Each number is 128 + 24 x the weight over its row's rms, rounded and kept within 0 to 255. Layers, rows and columns count from 0. Numbers have three digits each. The size before them is the row's rms in percent of the matrix's.

# o: layer 6 attention output (transposed), 128x128, rms 0.224, rows 125-127, columns 0-127
# v: layer 6 attention value, 128x128, rms 0.23, rows 126-127, columns 0-127
# gate: layer 6 MLP gate, 320x128, rms 0.229, rows 0-33, columns 0-127
# up: layer 6 MLP up, 320x128, rms 0.22, rows 0-32, columns 0-127
# down: layer 6 MLP down (transposed), 320x128, rms 0.221, rows 0-32, columns 0-127
o125 112:115123107113108087135134105153186126112126100135150121090107125137155138101076122085130113135117147110118135144122137107115171096095138135103145133138123159143103111126094107121115142120168136165164099073133117136107140185128088143092077127146103111137123167129136155081143152181094141098111158162161117138150100119120110131111107131115121105104117133082121132138133116155137120187156
v126 107:127152142151109150115139116115081161160123124143147166103140141125129152082122122139156114132109132163152133144114178157125112177094129141155128124139116138164061106148113094146110156136143137128164109174107140094105102154113098094127132155116152148105147110107122129124098146132145144177163110165121097146174102155150126126135135076150123098155138064115153086129120122121121109156130
o126 109:153139196115108157136116126105111185137103171167131140108091136132137137168169122124149124140100095114100158150107103117086117138117133139154150145130132125160128119096139091149143115108159139112120157143114117115140144138112119152074116132180163159132155135120135103157137146127150106114157106112119101152125124146133145122101115088067150145149119108100159086128132074092152126147170
v127 101:170150096133123144114083127166117120138138137131135177125138158152096050171137119113092144074114123121101118116169122153151148150147153154110119147145126105123122134093143116117162106129097127106154184107167120111117134131104120125102147117134162127136125089112100148141160104139112113182120144112180127116138109092126123122116107120138106177161135089130138121124132180129103100163149
o127 102:121132167118116125121146123136103106111130103112131125141135131106141111116161103134095118135154096102121121164128136150123131113158136133128109093159080097116138097111072093135171116134152099139137146147134152128123103131122131130096173077110146144122100095131118135112145080140151048131132142155133106174146104131171111111164143101153109078128117151182142133124146154119153066096150
gate0 105:094157127137120099127111118141124131118151141096164096092145163077126127159088089128131114168148140134165127144086149168119153121145127131110131140131121123147141108135166123145150151126161122112143130135146131164157108122117089135135143104175108132138154116099086119120112150188180129151142125103131089109106133125071153131146140150125138076108111099143122167155100163153144152181164
up0 106:124123106122168081111126111107157069095109129117131114109109097123131139107141138097130175103155140111132129107142127171167124088093146104135129175120097164136139109143142130126124115116159131158132137106172112090116147123127163075147082124140148163080152094122152113150138132119102109119093144113140123106153105163100109150133124101180145173083102154107133148146141146130137148107097
down0 107:138128114094133153123155109185127101111134092113116068111181154173125140130114135139089098097134128143138117131125131094132145145124111136130082077126107119065154093104121155107140133121146127138141090160117123136147112121116134132112123129141117119096089072147143111112141118094143158108106129083105134102143149161084121124111130134108130160082120092140172100102110146150108113173158
gate1 109:104136141088127133113150066104139137155105146127162137102123135117124132149122114130067145135142143122162140167097093155117160138161101136137135131112104148153123108120128102133106112147124141155152209136138155159153121134136102151072107125149123144157137098135146128107131119104137124130142112100055134149144117107095114150089156102126119131155111118126105165077142111197132141113115
up1 108:113127110102166125138183153130110142115163107100130124129114111086137111140089104076103130138075094130160118132159137088115128132124130145159153116108147099111091124122128150161112122138120153141123155112107110166117091086111093135158119147108184124146120154140114143121133103129109125111125138146104163135150110115130201082166131172120144186121098100124091133112148128145163114141147
down1 112:168141125110161139144117093102160099142128130123157170159135121115088125115180093118138157143086169179182101127079136143119110115100169130107165141134110127107128128129122160155119109147141130130128146159127105108119146125139095132113155143132165124172174119133131109117147182107150133108121159133103113120133122141167112134083183119130122163131082112131150135132105194124125124108120
gate2 096:109113091106140157080162145100090088165123153115104104085167143137107141177117135093177124159110110108118157146133156149140153122138103120119120115128077112092104116134153136147121126149133162112168121115130142093135137123108153176129174124159114113136121108126114137089117143099141147140086081137152088133077120166091141146122164117171130146158129153144152137123127131159146118129149
up2 092:097139148114144144143159115101105140140086115086083106081140121102137108110123125139154157105196114125102113175108118121120152152136095111143146142137109092120165093120114083140129130124122100122106143136160113165149096124138128102113155127098143162128099132111138146120133164131132093091153167121118143141153131115118161072136146117132104110079178087136133125113181111132173144146137
down2 091:101119129147146104113167135094139145057134117179087142137152142111077137176090119152161114146110131118127128178139148115171140142092136167122133135151134124108105149134097129133094131131129156111144126110152113154131175108131147128124119121140129114111126099096117181169171107134116128110103160111079147113118100150156119167148132133138134137103128088110103123147146181174165141132133
gate3 104:118149139153135107103134125141171140114088129096157139158122130138083121147133134136109117128105138088173085138093102120123125127127096122138117166110138159121172098140167124116130119145083102109176137143175140133130171130116109102129135137153137115166120090159153094094122156156109115132132114122151076128164106129103194123141123155147157149096153101118141136141183132116081167121126
up3 111:139070143128161180102123058120150071144150100108128148139125180084152104155135135131149102137125121117138145101094155149130074144127118115123082130122116123094140131138163135161113128160108182115156127138154145126104136176163120091132093127160146087100094118109134137126110146162108098144130123114132126133112130141143109142108146103110122152157165113120155150134149154118106152134090
down3 115:119145135120144162130136126140127137102143141103155167154103116132110113166121118123100111110111099123166093113140134107153086114129084133150092175114126150144137091147181134188107114148148118117196125152118102131159170096121123150166113141139132116161119095171129149147118172118104119144133147124174117154117147154113134100131094125150131152122147109151114117131202148109104100097141
gate4 099:093101154110124084105175137149143149132136092067123166136136145151179107147178139116099110101086135104139137141127110098121126153138127118137124129123144095105126118114149102130106134096125111121133102114069128091091123097104148149155133110158122140148112116132081139087149099114114122145123095125119153104191136110166148126085105131143137152145121095091144132120113102108140091078118
up4 099:122157154174139132113130120131140133095160115154066112097177108114158119158124142122138107108124133147140119098169135168096101103161151132088145110117104096103129133139075111140146163171116129136099134114168132158122141131119137095150147119114149110169163098139154119109144128110153110124115176109108149116085133111136084135124114109136133104122107133135134159125057173118097166112098
down4 095:104095139115080131098133099163122159121115112146141113088153083149158112123102126136122190143113105126117179153164120106094117138096108089147117125112188114147152121174104123144133147122084102123130139142118161135120155111113126142133088122129120159147126093119129085112151134116117135114143126115051140091162157120150158118118144146122120111110137141086145097156096134084110111146116
gate5 092:100131111194107117123149117122119142121127158133124133113077107110101144150175162135122120120140142136139095171138146159171116127110150124131130144143130144102134079136169139194100108109091134096139127166146128112125126070121102117120124117140098134100121072091109067132149156143091085136111111129127125134133142082133139157142139117133177120136113151134148154149157144150132145082147
up5 097:130112107112144124144110102185142120104131180167136113115147135133128131149148141140134134136123128108084100138169154157104135102131172122143112129141122071139116098129181171136065111112143105110152104123127128140121137116118136111131135129077118124143124102137160124132135077109150128116120103165170157079168131130204125144103122146148148180110092160151130164133151110119105131135131
down5 094:118093123117122152133123132144142136086140107157129121117186146134118103129101118130116154189161136100167107155147106127183115129101100119148150107083122093154149080173123132143129095142108142129102097173115114109115118127161127103122144086130148082134126089151154148113103099091122117130145157164162114143089123120094156150121133128161135094093127114141080152166094123107140118126131
gate6 099:124111110090101151168125152121080120131112127101153124140151102101124124153129138134129132171132164126120169148104155153158134144147108101146105132104122059092146105145115119129124111123165114142079123090179138136113111144130088147166121164134156104119105103147138133108094131099126100095136160086105096146140124136137132156111175113135094128125142091158121132055155128156112117104153
up6 091:134091144164120149136135112153152118097141138144140106137116107127094153077107096126121159140144131108068137131137118082155126138127140090133157127107070172108157156111137128167141080091127110147116132138141109128087137110174140155100127094147147105110123143115147145142115143074113119113110127140143157088145104155185107165126139132100092130168152113105108113119136104106107092098154
down6 094:139117157132106155130138107147098120114163172099142141129136131161154153100161126148122123158131098118112170158109136112147134135108153091098144130104158131102104085107150142138177108127167144118172151099093122085137113120140154145138111144121154148097130198161082117112106100135090155120129141085154156091113092129137085101142147107114110101124129133112108130168148141111140140092167
gate7 102:121119129116132104148159149129113132153097165145156144126127144111119105131148115144133140136117150172146124153096136122116145121114137111127112133096154146145108138154123156135124059090132107125117128147128134185128105140138184150106174169120143124094128135142125175087121184161128087103089125147143151150105090123133139160141122157186123173091140128098127114137086064115111113152133
up7 103:120121092109142130136093137128090128115156144119145096091142153117159138094139088120168141131098083148081129096159146115144124107136134117085073124083123114132088136092145093136143166095133121150122118144090104123133120134087108133173154127115140138135113114103141082114183121148140115090117102172144107109087152113106157139124140156150136102154081150128141126150116090164127110136107
down7 109:112088137121129140131157158154098109072120161132088157144125102140137141137134113110121140102139113146123130117118155089113096092135160122091119132167090146135099124115155141157100143082183135115084136121116136155177166127125100177151100132134110091112120173162106109151132158136134166131104119101141138125098185130105116117131135163075132130127130104144127157144136155166161103136143
gate8 104:124106151107125133185136128153130100109147152120142127180126141110113154104110108121138140129123151108132091137091111153134094088093111145153107110120123132179142124126115122153085065167136120140145128082152141101148139122159119115076136119158136134144106083126104133096141177177129107131127125144170131134112142129136137148121138105158186092130106106099129139122114118071097101123079
up8 118:160117113135133139178137103162153105138148087125105135142137125110120080132128170144113130123134124109144138111158127151126118111145132172126121128142149108109176131120137130144090098136158120063158133142109099120104164136118132135135092125078157120147138141134116139090133160108144122105125131165127158075117167108133155076108170159133135122109143064104155095105144100117188170134125
down8 113:108102142144126144145106141133132205122111181116162097095146107092140097140135158095119113118113143110122147155135078142128136099127144120121125144126166107188156138138147144113120121123114109153139114097152118070133109144107145119133125150085167183127103167170105170116130133078114125106124138122129121130128152125176100150152159120132129141093178113121143133149123136122169091114144
gate9 094:140111128175151101104115132134161110114127104128137135158132121138130111125130127158063092127141095139158131115123128114123110101163123097157094089141071104148157073173118117145144137116166079141123140149129096126116157113141084142142076123163145174129134146120153134077092120148139108128114109150111106118102108194157148139128107150167132128168121129126161141131153140154115117113113
up9 094:121165145134152133126170115158139122110082111089085156103135095177126150093170123109164175111123163132127119141138106142135145062158113127158069157111093152127146116140123131124159114123163129171137123127121190132093108125093148110123135149128151129129121126126115118094169150096134123130147167104118118135102121156141135157140138096120153135101128098126102113180131137144156169145134
down9 096:159120162107083120184172134162121144129147137100120132114148065111149148133107142117136111121132113162109130161135130113156125146187135118163102115137156109097158149149145139098107129117145102109113114137099127106114114122108112123138196150153120145100161108162159086131140121149101117150136115149154129135160144134135106092120131136151181123149173168123110122102173102139110100157081
gate10 102:160108153117158094121189112108128130109139093140110111137116181155173163141120158118105099126118146115142166107064105107118087104119104165159104135150110129128116127134120125136113118147159135116133150110169140161097092140106139134111137103151094131139164120151125163142120146131138128106113128110121135092095126098137111108161147121112146145090144132128143167145067140117111047137100
up10 104:105155127132080149110151097113171142165114110162113104099136105154106152175094113148105104136114123145117108118106130107111143157137137118142174108154139129149120138142102137132099152145167112136081118175150099138100163124159102135122142081102133104163149083139095103126162129099121168136141124112113116133135123105132125094125136105146181145167134144119140140176150175143125137190157
down10 097:155118148080151125126118150126141113126144147142147145150115125117123124118161151138152124139132119109149168161150147121176119160166132120107138073129119166145101119051103132085115080114180107108149139115113115112160160139125127119147102139154142154077118097129120154178118144138100124127095139134107129131131119159123080089133105110127058134131121100143105128097101112150099101096134
gate11 093:117118120138147143118107124133124130145146145152086180120179164122121073105139162137145157144112141086147101139099126119127171116131159099141177114077121151100160119122142124183158121126111126144114142132126089134099141137180107111122136148119145128129134116109104129094116141155110087157132117127132136087113084070130112139133107139124096121077180077123148133149100135164101125103126
up11 098:160146180136156147152161110150141192118131141110116133165134092089102127143087166120133162119134161161174103108129131121152132078144144125132196138146145104146118124098088144139122138133116131148144103130123172138103104080154071132099099132119126152132137122118126142143149131136097150149133100101142167116134130090148118149129109150159159117147155103120160138108160116143098091148143
down11 103:093134141180086093117145155137115179128165110110124148124082153133112152144148166129124146138103136144140108092146136146116151093119122123150104139078146134123129167133141106167135131161100118119104112124133159154135157124117155100143089134112088072121131083154143141139141111105129111144115076137125111187123147125124120126157145128092178161143093129114132104112137133145054115121130
gate12 096:123101094125127137160147154142144069122103119106090106093103143157101106103101124106143102139078080115136155149109111131149124084092123130151092133153196141134118107122097111121145137109138113133139135136076128112122098166099148118126084126189152143121169157114126113114141131137101129080119084150157153132110149109112152154123133142122144144163102153091112103128099141112103111147136
up12 098:137100074139140145113127160146122162164134096104084168113124102143171114104141143095138091117127123146148155144162143173140095143111099083087170119145149106099087134132157133116152059117118166138127122161087136111148114118103138132175144141129113105104133170140186121145121095095134122135129134103113099111147110154112169082145144113134146129113156148119133120119134148113133144132147
down12 096:128157138119093118100145111132113135130135105140096120144163170160154083131118153112124114145141146141125125139097085144116124145138190104085111110129121108147139055126161135160121145124118113135115102148109107127085124108135137112164145085088120102123115212148122154130119117113162115149129168111136129091129112097163121137127134086130148123117118131177131144173101127135089093092146
gate13 102:167059119139119129104148147135132154110135159106130122113131129103141087109083147131088125105135133130128099092139137145136132130130088142153128167141143120121100152160178147191133119144100116138085130141114146114092123129089104131113137132137151121164078082128088128109171165102074096118132117169128150122154137088123084116112166149122140128127125165111114132130152147083106138116124
up13 093:134131121126121134139135152110095130137137133116097144115123172133185111121112177167145157118126160124105142101142086176145125141138123102140165153130091126117149101143146114112150170163115119081181157084123164131174149096135145150129099116146117145105075120132149108113104126127130139126111111163095145098108134138175091124100106133096131184132111125083148136173136120099108100138117
down13 097:163149112112158128118149109166116084109113114146111115110135142152117146158117116106141134150150151134149157122128100186137088107133143160172185105142166151130119109100121168123087101142143143119156141099118123134104128110149122118093177138147126158125132147112139104126173188134158135117150118136140087128117150156177085094120133127120133126138114144156085187139161159113086129123144
gate14 104:144097153162141112133099120102106121075089122128134115110124138095097169106127167152150104142126131143128127155112128111094066108082093087149122131124137151135118123109127127122125157089091102110154144165093108165163110099107117125131145106148153100148177118099124148139147170127156129162122117161125141132127137184086127153168144101142153106112117126100151079103131090122134110144115
up14 102:112115118150139137102166141152130139156114119093125165114135120145130097146120068121136146129125109164193130123140141131098096098124084156095131134110165115130145100098131144098142155114111159141187119131077145149125151115134136101139147115144138132114133151101098139145125150098100113099109163117145147135164110125139132115167138146068136121148069085087113115116098171106091123121164
down14 102:162077114118115136145178140115193119134148139129090180141117129138129141147100145151119108120147145133113126115161132151148110113137092176116161096150151123145146119088106133148114104103095127120179111139100103125095144129143098085169147132124129086115129057141145146154163126085118096161151118102130152126141138102145122140156124124073123129149110149145110132147103101093132096131106
gate15 097:095116118155123142152124140131123150113107107164134130149096127172155150153119096144109147166146083116161111102130090160157124107115127141109160102088097105140131134124142073119095106107118114117163145044129131112138146136106125150122124169159095132143140118136120169146129087109131118116102119128153127154152092133092099158124180136173152141097126120124132129152088127133089123153176
up15 110:108115182103124099125169102125141128128137129134131139120169121109125125076048111105135130080120161105165176172168091115118154096097134121104118147126122133122121152129144149155124148127158137140169091098130102145119135139122173122123154119126129144141116072114108128140119126119135108117096085135087123103107142134107136168127138106147098142164164172176146154139121129153124095134105
down15 099:118079117181129111135101115144121139120096129120140127150135098127178115108143131120144144165133115128133106106140118125137141130129131118124127074102132164127089102096156141084114136132117129121126172113115120152182115096118110142103146126142128125139107120099138141115135124115116141138136150118163141127116163103152131071123175182122199093083160107103103131087141155057086130122148
gate16 103:120116136125127136162130145095114092156122137147140114125125135125088104104145159081103163088119151159189098149159121137127105134098117119142102104092108139167133130119109144113119152166138147116149144141124143111107093070130070123119125156174131121139109155091131150132119171103123115093133129147134188134129109140142163187092153111147113116127101134089089127135114115180135121117100
up16 099:137100112134139077112087152092105120135147124129112110137111097119153075124143137189109118123098126112133131089148119115155158097113076128138130102124098112085094174127118126138123133154097122114163096095113080110114149129133082113105137108084117105122130136109130158110153135090107098121102141166178128118148135126144140125167087128140127140087147107128106131085164137110083148160136
down16 098:124144104116123138126116104137115112156111110103133143165119121141098166156162147108149134182101135112121126136150133099146114168117155106090103097175132175207106133146120101140119103101156139111100115134157135093097129115156099109129113146094128112124092101150141108128118139175113100092123125137133132118160105148172123154160110092124112142132160143177146127123123091130142201125145
gate17 108:142108149130125148120121130150170134158154118134128142144089150143187157143188109138166120118110107120102147105088139142105107121102126115177172130126145108123143105126146187130165116108123143116128157124082097126140163107137139137149175120127153124139172139095107197149132150125175121168143088131115115089138113109103122154154099146135119133143141122162143087161128117109122094115117
up17 092:148140157094159138109139114113149127147139146106137115131115119098116112121138124085095090165113089090140141152117138115130093087137121096112145119093091146145157104117092127169143189096132156095108182110169134120090176087121140127145133099160143165132167139141116150111134149124142127152139095141092091128114131130140128072141119123124102119149097122143126168097105100157116145121167
down17 098:121126145103088128172085108141127146133143108124141140100133097123121137098140150125129159121108131104154150147144148142195176088131142140139128124134092114141148110169090115111130174108111166140128155131129101099184141155153104123130129112076097079101124147120151146175113154150136142134172097156091116121146106116197123114149109094144129134121130119170106123124083126120119134130141
gate18 101:123129125107135114114149148135152137125136093122124146157138110114120105149093146089139098146145130173128199108134145086126164147143061139101160110099133082146111142108135128160124067074142144110149143122152089123125155120119130104128136144137094137138112121119120137128145169164102096087152118145155143153178147128131154159123096132165102104110107136132075136171126098116147102118122
up18 101:161132132142104150140087128117134141162131153111130099120158113152135122158137147135139180083124121137142139168139153134113098126108167086139157136089145077069139122104124101140153103127100117108135119135138148134118170132113098119142156138156132119097114101199132185142123132144128156186143115132142126112164133149131167137144116118084117138105133152116142116153088131131132141199100
down18 101:078200108162118123144109129124123125124109153132137102136174159136100119101087092150169154112121170089177102137128121182128163154089132142114132132136144151134136168097113129134142114155079132172096121108098119083159120125101101148137126123133117156085095141131124163100132120126137136156129143161162109118121065088154135106125125098152130120145105129147137126094131143131121138129139
gate19 101:084106145123105099128134148165093137099127123156182143127091160100104135110128170146089169109091104114119123133103140173104183170115122136140153122141111135133088106093164162133132116154109115140087115116116067116083133136124132131089115123124117137154154110136158098087163144146137122150142138129111093120102159101085119139147117145133137136152125091170172124127115118123104138096133
up19 098:116168138157170180156099115087072160135175207123129123126118151095118137136120066141121125114126116142107140084107123100134137088083161180122107134116146125126105125110140125118135141165156107168131111162129131105133122116128167138110142130107122143126128084122111168105113116107130111082108149160124164168151135115127150139136128141107145097146153149103131136122102131122143110085137
down19 094:154128130163179106113072161111128105102115117112141104086113136122146140105118133101118150125094100131143133092083140159107147187094123120136132136125144125163140104130097097095141111149139134146151117145111143122149154115148116108080151131118150092122145108129148134102129116129140050153144109130156150123073121134141152199147156109115145144095163144161146093113148126143117121095107
gate20 109:133123112114115056125122116134102132157111112095123112123161122167132150107131138097121119107112132131151139156144108145097165179129112132136136145128087076132119084210152108112119082166115152123115075115146148117096146134109098112120130140115117105109158170090155123152085135158147148182108156138128130117128155133104126125111175175119146106137133127139160119113148143132121107121152
up20 101:077108123164100058100144118136131105094113092092168112081097145111102134141160098123177132095147081103132132134148144108124110124090116148144128154139138120121145125140113123125122121094125126131145077092065146096148105160097124128104133133106137121142119147136185119087133163135125152110104129115090145117134110114147133156098146144102165087150146128121151106134105122130160121089134
down20 109:133148132157099120145120097102095089130134109082128105108121168119091102112141108138160091172108105123150102150123142139083088161152131134123131131111140122082092139179160109174098111138103120156152136115156126127124127158118102132112109125121142129165117131133155118129111137118106085164145166158119177125133142119136088122154132141164123115172111140150163154130103111153114187182141
gate21 099:138180131159113145113111148097134136125108145122105119147104108135165109150153160073132124123123085116126132120115122094138170118124149110137153108133132130156111116101149126188152103140149139124047144149129151121132114151135140106126112156153168138121185133090139142150117160095145171124127123101174098108148158110081110148126188140135111160119131156097087109124135102114135097123125
up21 099:145119162130139142138155122145120096109125080130153120172129114155150144166103120130119106149105121136124143133131140107149123141110106098157116148117120123064147120088128145174087123118086128147148129163158178115119134135126122142136120150070149146133141119116134144125122126140167118158118123159137147115103139075104134154121127136086135138078133167128156127057142086062150105157158
down21 105:146171120108129117159109104102132118151130106120141181172147113095101114163139115152110154153117159093095123083152138122102132138107099135133131166091096111111133155129135137083059115155129121105130170151160102128117110084122133091133098126129123113134155148084160142095144133148195095135158120133121133065173112136155136108128112102162133124135126144122132131111117114145105113152124
gate22 097:153179151127108127101139136108131091168147157131114111110125147106128121113141146153115149121140118151131145171146121102081155144137102159156129142109148157118113141161146143155168120120131109099131123150142103117106140106112125150142127152152094140117128125132119195143103149113118099160156120157159070131097101113131105081147153100156116092127141181081117086119111112184070129119133
up22 110:131152137114136099071149066103093154134134149120129127142155124108165118114157123127114118121116124124127120113122125105094143135120107180111136158143114130143125122100131158158143163111179135129145127134168075102109129164108067168146139101161139156148159130091087083118140103131115119130128127157131114128126136143149079115119130080147123129135165113132092085087115130140117120089069
down22 104:144081125130124118084119141120090134125141124149093092140135159107144124080104160156156078114121137130157100085170079118098153103139119117119146142122155120112116082117117108159159103124120143109101125123140162138143122133164131118106123112127130131063173087122197123116130094164122176142079147112153128098126136142113127139112140102124150151164141147131135134108131099129086159150131
gate23 110:113131166115114125157136149168145167170141121111113118135143113089132137117130111137150134133105143085143154089125167096100113148147089155143131121180126114097192117132086157100103139121114098089126126098097085120113116130138091139123130150107106092134184108139163116160113123136112111142152173090131104139105144142110134174140164134104125167123103089134116112134125143149109178099125
up23 100:113097096118153136161151146133095130114110108136092164092115130120118144128168081097151165155127109135093204133125109121167140154131126149134139134146148119108120138115098110112097111158150092125125151135122190150135120129124130170133140135152153162126123123163156124070156108110120101098110129108148096144075105144128112121127078125092151152104118118140143110096122136115145187155109
down23 096:111122132152138102111148146112097151121162151137145139135154141172142134106168118094098126141121164102079167154096131100118137093143112127056151122164094122146157164169127140096157118116129160121132130128093144129147145073130103120140123171131142186116121184170110108144112134109125108145132155105122134107129109148104131142122163129100144129074159146131086132129140149084131139134145
gate24 101:108113067117075129164123101104128119113090125118079113153131103150114129151103130130153122139156107142186161109143118115128115154180140155110148159132129134147128113162112125139114123082101127136133107137119158161106116140116144160116102127125126098109126139142119176108119159140131136154167113166111107110128137081126103075104158146145168116152088092112162096113123129158174152103094
up24 102:141135166096142103118103131116130131132145116127108182129148080134198101146126129095129116150126087163150143155147118148137112113140087127105147126114148129142108122121105118115118141101110139108148137149145147115150127122088167109154102146153149060109119140131109122138099147112113140115163088135077168160116136101071108104105146117104123120094149187143123155110139131073156118104148
down24 106:095117169143123151113146129177118150116165134152135127108146140170129100107083103143154112138148138141107164108116114138150095143108105116120149094158187160103134115144142156127128121121120132086115141096161125099147137135135133094112151126114148091141128118077129141170091143147123177171136085120090147156158153124153109161125113137098092121154157156119110098161169130121107092118166
gate25 101:078086127129140096165170062090168133074122134135122095124150113084104096141135129132088146144087153098155133112118105087150130093180163131137158123128161145124147117139114176150139137100129121132099131120119089119149135128130130124141139145137124141136140076134111165134154132139111127139112141178118103126118118085106150102179173136127159131145135119137114137139148088113155145118153
up25 110:147092108098143139101140103157165144107108097132145109157123146120145121123138135172070122152104152111132159078139127133103142142143108120148107140097098150100148137123090169134155136166128133101175131123084122146092128134120105123135155127148118121122134152124129105081096099139089089148149156126155154112094149167119082118185156155117097142120118171144125141130110097154171151134159
down25 106:138115152137129158127111095107119106138109099120097147097111170140151098160088126170153150150104141111151117091134145103161144163131122136125117082124137148150127120098081170134146108131145127152135092157129099159120150121160127073131115120192179090138126175124133118108116132106129143125112132131165114128130117115103129107159156130123080122107127131107042136146134146145136084122118
gate26 096:123114138130145130166117161147120108119120124099166153126147134126133117125158083133140139105087118101071116150153125126140102134107121094099053127141138135109090123153137161173147113207147126153134150147158148150116118128097153116147117149116104144076164148123165134119130098144163147113095115149137161112167132156111133135140126132089165159157152126160174099137132125160115149129139
up26 090:147125134099113177175090113133087125117139141135081116164074111074173127135144081121151123101119118151148147132139167119137131159152108111100142114112164144118149151133139111130108102094174122116087133153107113171098172107150139145103166140166147133119115102113125107156131140099169112145134139141113113111110109110102125140134113113118128111141176103061123118165112100145126132139159
down26 093:092101121155133118183116131106089130099119124120155119086109156161131158099132114136123112117112153127111113155129089146142151124103134168110149114087148137147122148163158094123152123167118124176136178105146147150119092158097166119172125110081080130137116156136146125114154139128153155122100118120166146131165101115190117167126139154115149167122131111132152127114154157136113172149135
gate27 096:160062135072100137154153141124135157107103096114155138122083114143166123096114075108140090116168166079170137115117131122103137133153128134136169129082138137130099125141122131142140139126119103161138146115125120132134117135138158121123105121122131129127161118109101128128117171173100100102109106162120098125179101163130095140154173110118149082139123120131139092110093151144114167116099
up27 100:152174123153131154140137112138104120107108138096116098189149129132121117099156132129090157087143105097107135167092160163091125110118125112106098107171150140137101129152140126106120141117091114112105150121121099163139119124129145110148106075121136074112157103186140135106089124065107147142107127127158118135109154159112141181148134130127145145134143120158135134125140170079098110122120
down27 102:119100094152148150116176145159104143125106163121124080133131135111112123124105101143143105132111144089180174123159161150109180148101155126142076145105138100107142106118144158145134163153079150102115138114105135147125143160137146156135150113116149094104146181123145118101130127119122130151129142150157083167129129182120092144109144157113109117157186118130136156131130158156128153121148
gate28 099:089144164139189148127125122121110130137094135154090124144144133109127125147134145123128149179131116120140114135147099088083158193157158109164086165091165119112173144117144108149117137153149121138091164135130138135118164146123114117121142142152152100148133133131179124101150155145131086158188120151165137170141143092111103124137146164103145156126092123094102157127134124132138136128119
up28 095:141095129128159095124124090125129127124129148135139159125129122155155140201123121125166177144141150121146132124071106147134125136121091122103117133133140114109163124136128114150137091159101136151103147117109076120137145117140107118151160101144103155161179127121140163093127118172131102109097170139154128155186130100084133095173152103112162123110159149129111096134138120123090146083109
down28 096:157141139126124060151112161102142109120131149141119129162135146109095131115123093152139161158079085111126149153084174094151141122131104170096157136117133139123099122097195161117086157096063148113128110159117151133109104125111117149128161142137123136122111132185116145118134108125132100122117118123148152163093180134161134142168120109110129128104140128125120139123138113109112087158125
gate29 093:155151150150102125103139073159124115105116125115096135141125169120134117127151107101130078072142116171137145160131114156101094121186166184100140159083134113148093129104112173114126125161104111133120164147110142102128112114110129125118144118144165162147135084144159096097133126109143118157137115172151135099130097151141101137129132118141116106146130093148170152151124083150129132118096
up29 089:151099115146115113159110145128202139163105126134077145132121141104129147116150136123135131112144086106108137130137106176100154171113133107087151094161123128173085130152146111151160158119136149121146140105120154139107154165140125091144148107152174178123179119145104096108092109122126114136130116117125112147177073104105124144120138130131147134172164130139171151128127103115128098115136
down29 097:138112116152133165148141121177124134106132123070117116137146119171132145145121133122107150133140143158085169147126101061066112113115144147104144175139162106115072134141171116127138113138107104151145124123125092150109141152146077162135184136158130167134144101129143094113168116133095090089114143108144154127143149113130126119130132139134169136092121106102173107136130116134122101110113
gate30 105:140142138080101125106094132140119117171126114114140075170164153151159102118125135098103112109106134127091140154116186144115165123167121138160114106101160098173119119129135096118119096106144148110141113152116132112122143197095164115126169179131134094113116153099131122113129112120111118161152114138137154123082121131138135113140110155177126150144099126108158157148090161145114142166113
up30 107:140092136132108093138150138083149129130133152159131121165146143102135117146147158120081158142123116148101137130102125063147132140117130133122107175103113173158179121141175155160115114128140151103132106114144148146126123164103153139160155144082165115176087149113125103128114135126147120127126114097114125105139164157194075157112126145085139115116132113102141138178134103131145138136108
down30 082:171169137125119139123115139133125143144099132105108135104141129149113157128125127103143135119149117127158110112121040166115120117158127126149159127153134122080125128147103143117135112129095098130135090118113127162099113104140126111078137115144126161099129000110145125126137130116123100112122131123113130153123179099111134103138101101134153130121120170137113112135146123097119103134133
gate31 101:125127182089127103168169178140146081161140134095099128152125115115137113161135112114097133120154118148139142147118153106097125131140103163143123139081127149091130109143148155139139177157130139107120148111123114151142126136096114108097116086153147115131124131081117103122123186090127119106196109105138148179141096083077128118115145124120136109094147137129111147107149151096123155121131
up31 099:100103109105121145139161082122098104148110080113121104126133098129143087127103167139125100148171166111129122160133142104110158117157150121147142107122121129117137136113191119153164097103131103143138150113152118134125149094122109088141146152135093115150111103165134161146121122108151099168156129128159110134112150118154141110127078135117098179142131136189122123129161170101171125113077
down31 107:136103147160111147138138134119137126145095087165109103121156116155127116103141139119149055127109104116114139163163127148115132091131155160105125098106134106133160124124127124149125129116156105166072123122117147175138137144150131140160104141137121101143148076095144163117121128180158180124149093136159131140153130110116095106116089117110126185148143110118099098091182114108135151127093
gate32 093:135047146106105102115128128126123138144175152115153131157120127150103087128146146155118116120106111125162136129144115138157098102110099106122117110154104143110112147145090151172131118116145106101140130122130113120088119143131129138078111151094117146087082106097119128111168130120161133122138125136138144118130125073119091166115159128208151098144100188139137144131146139111169117137099
up32 101:101105107074091131116180137080111088130120135110137160149091164136130079131097101136113121098122138108060160133146114137155158132132144092128119194116090153112121140145110139109119126173131123105127130103085139103115109128101114105113091144109120177133103147146124135121124118125159149107144146111160167140141102118130112125131081128133128157147136165166091150132109122128092159142107
down32 097:126105099124152084129099077149121115103123126122106098133116146111080109157089115097155129120106143158127142093145134133126125157159122144130187120188129137103132096109125153109127134126121068138109143154101109111170148126153124133106145182167163145139141091111129162176113157140138131145164167159142087168173128149113119129088123153124111124123167105139116143118118145132132101143150
gate33 111:141132103099120115125121110135097152148144122124073116101164140159143153086121124130149135150160135115145139161118139132078121096131103149115162114135095130129090049149109116129124129126115141105080108096141151150115143078116124215130163114166118134120110106119107135162103153140109118119120108107130164135118155143122114123169139137099116138178097141154149132124170131128091114115089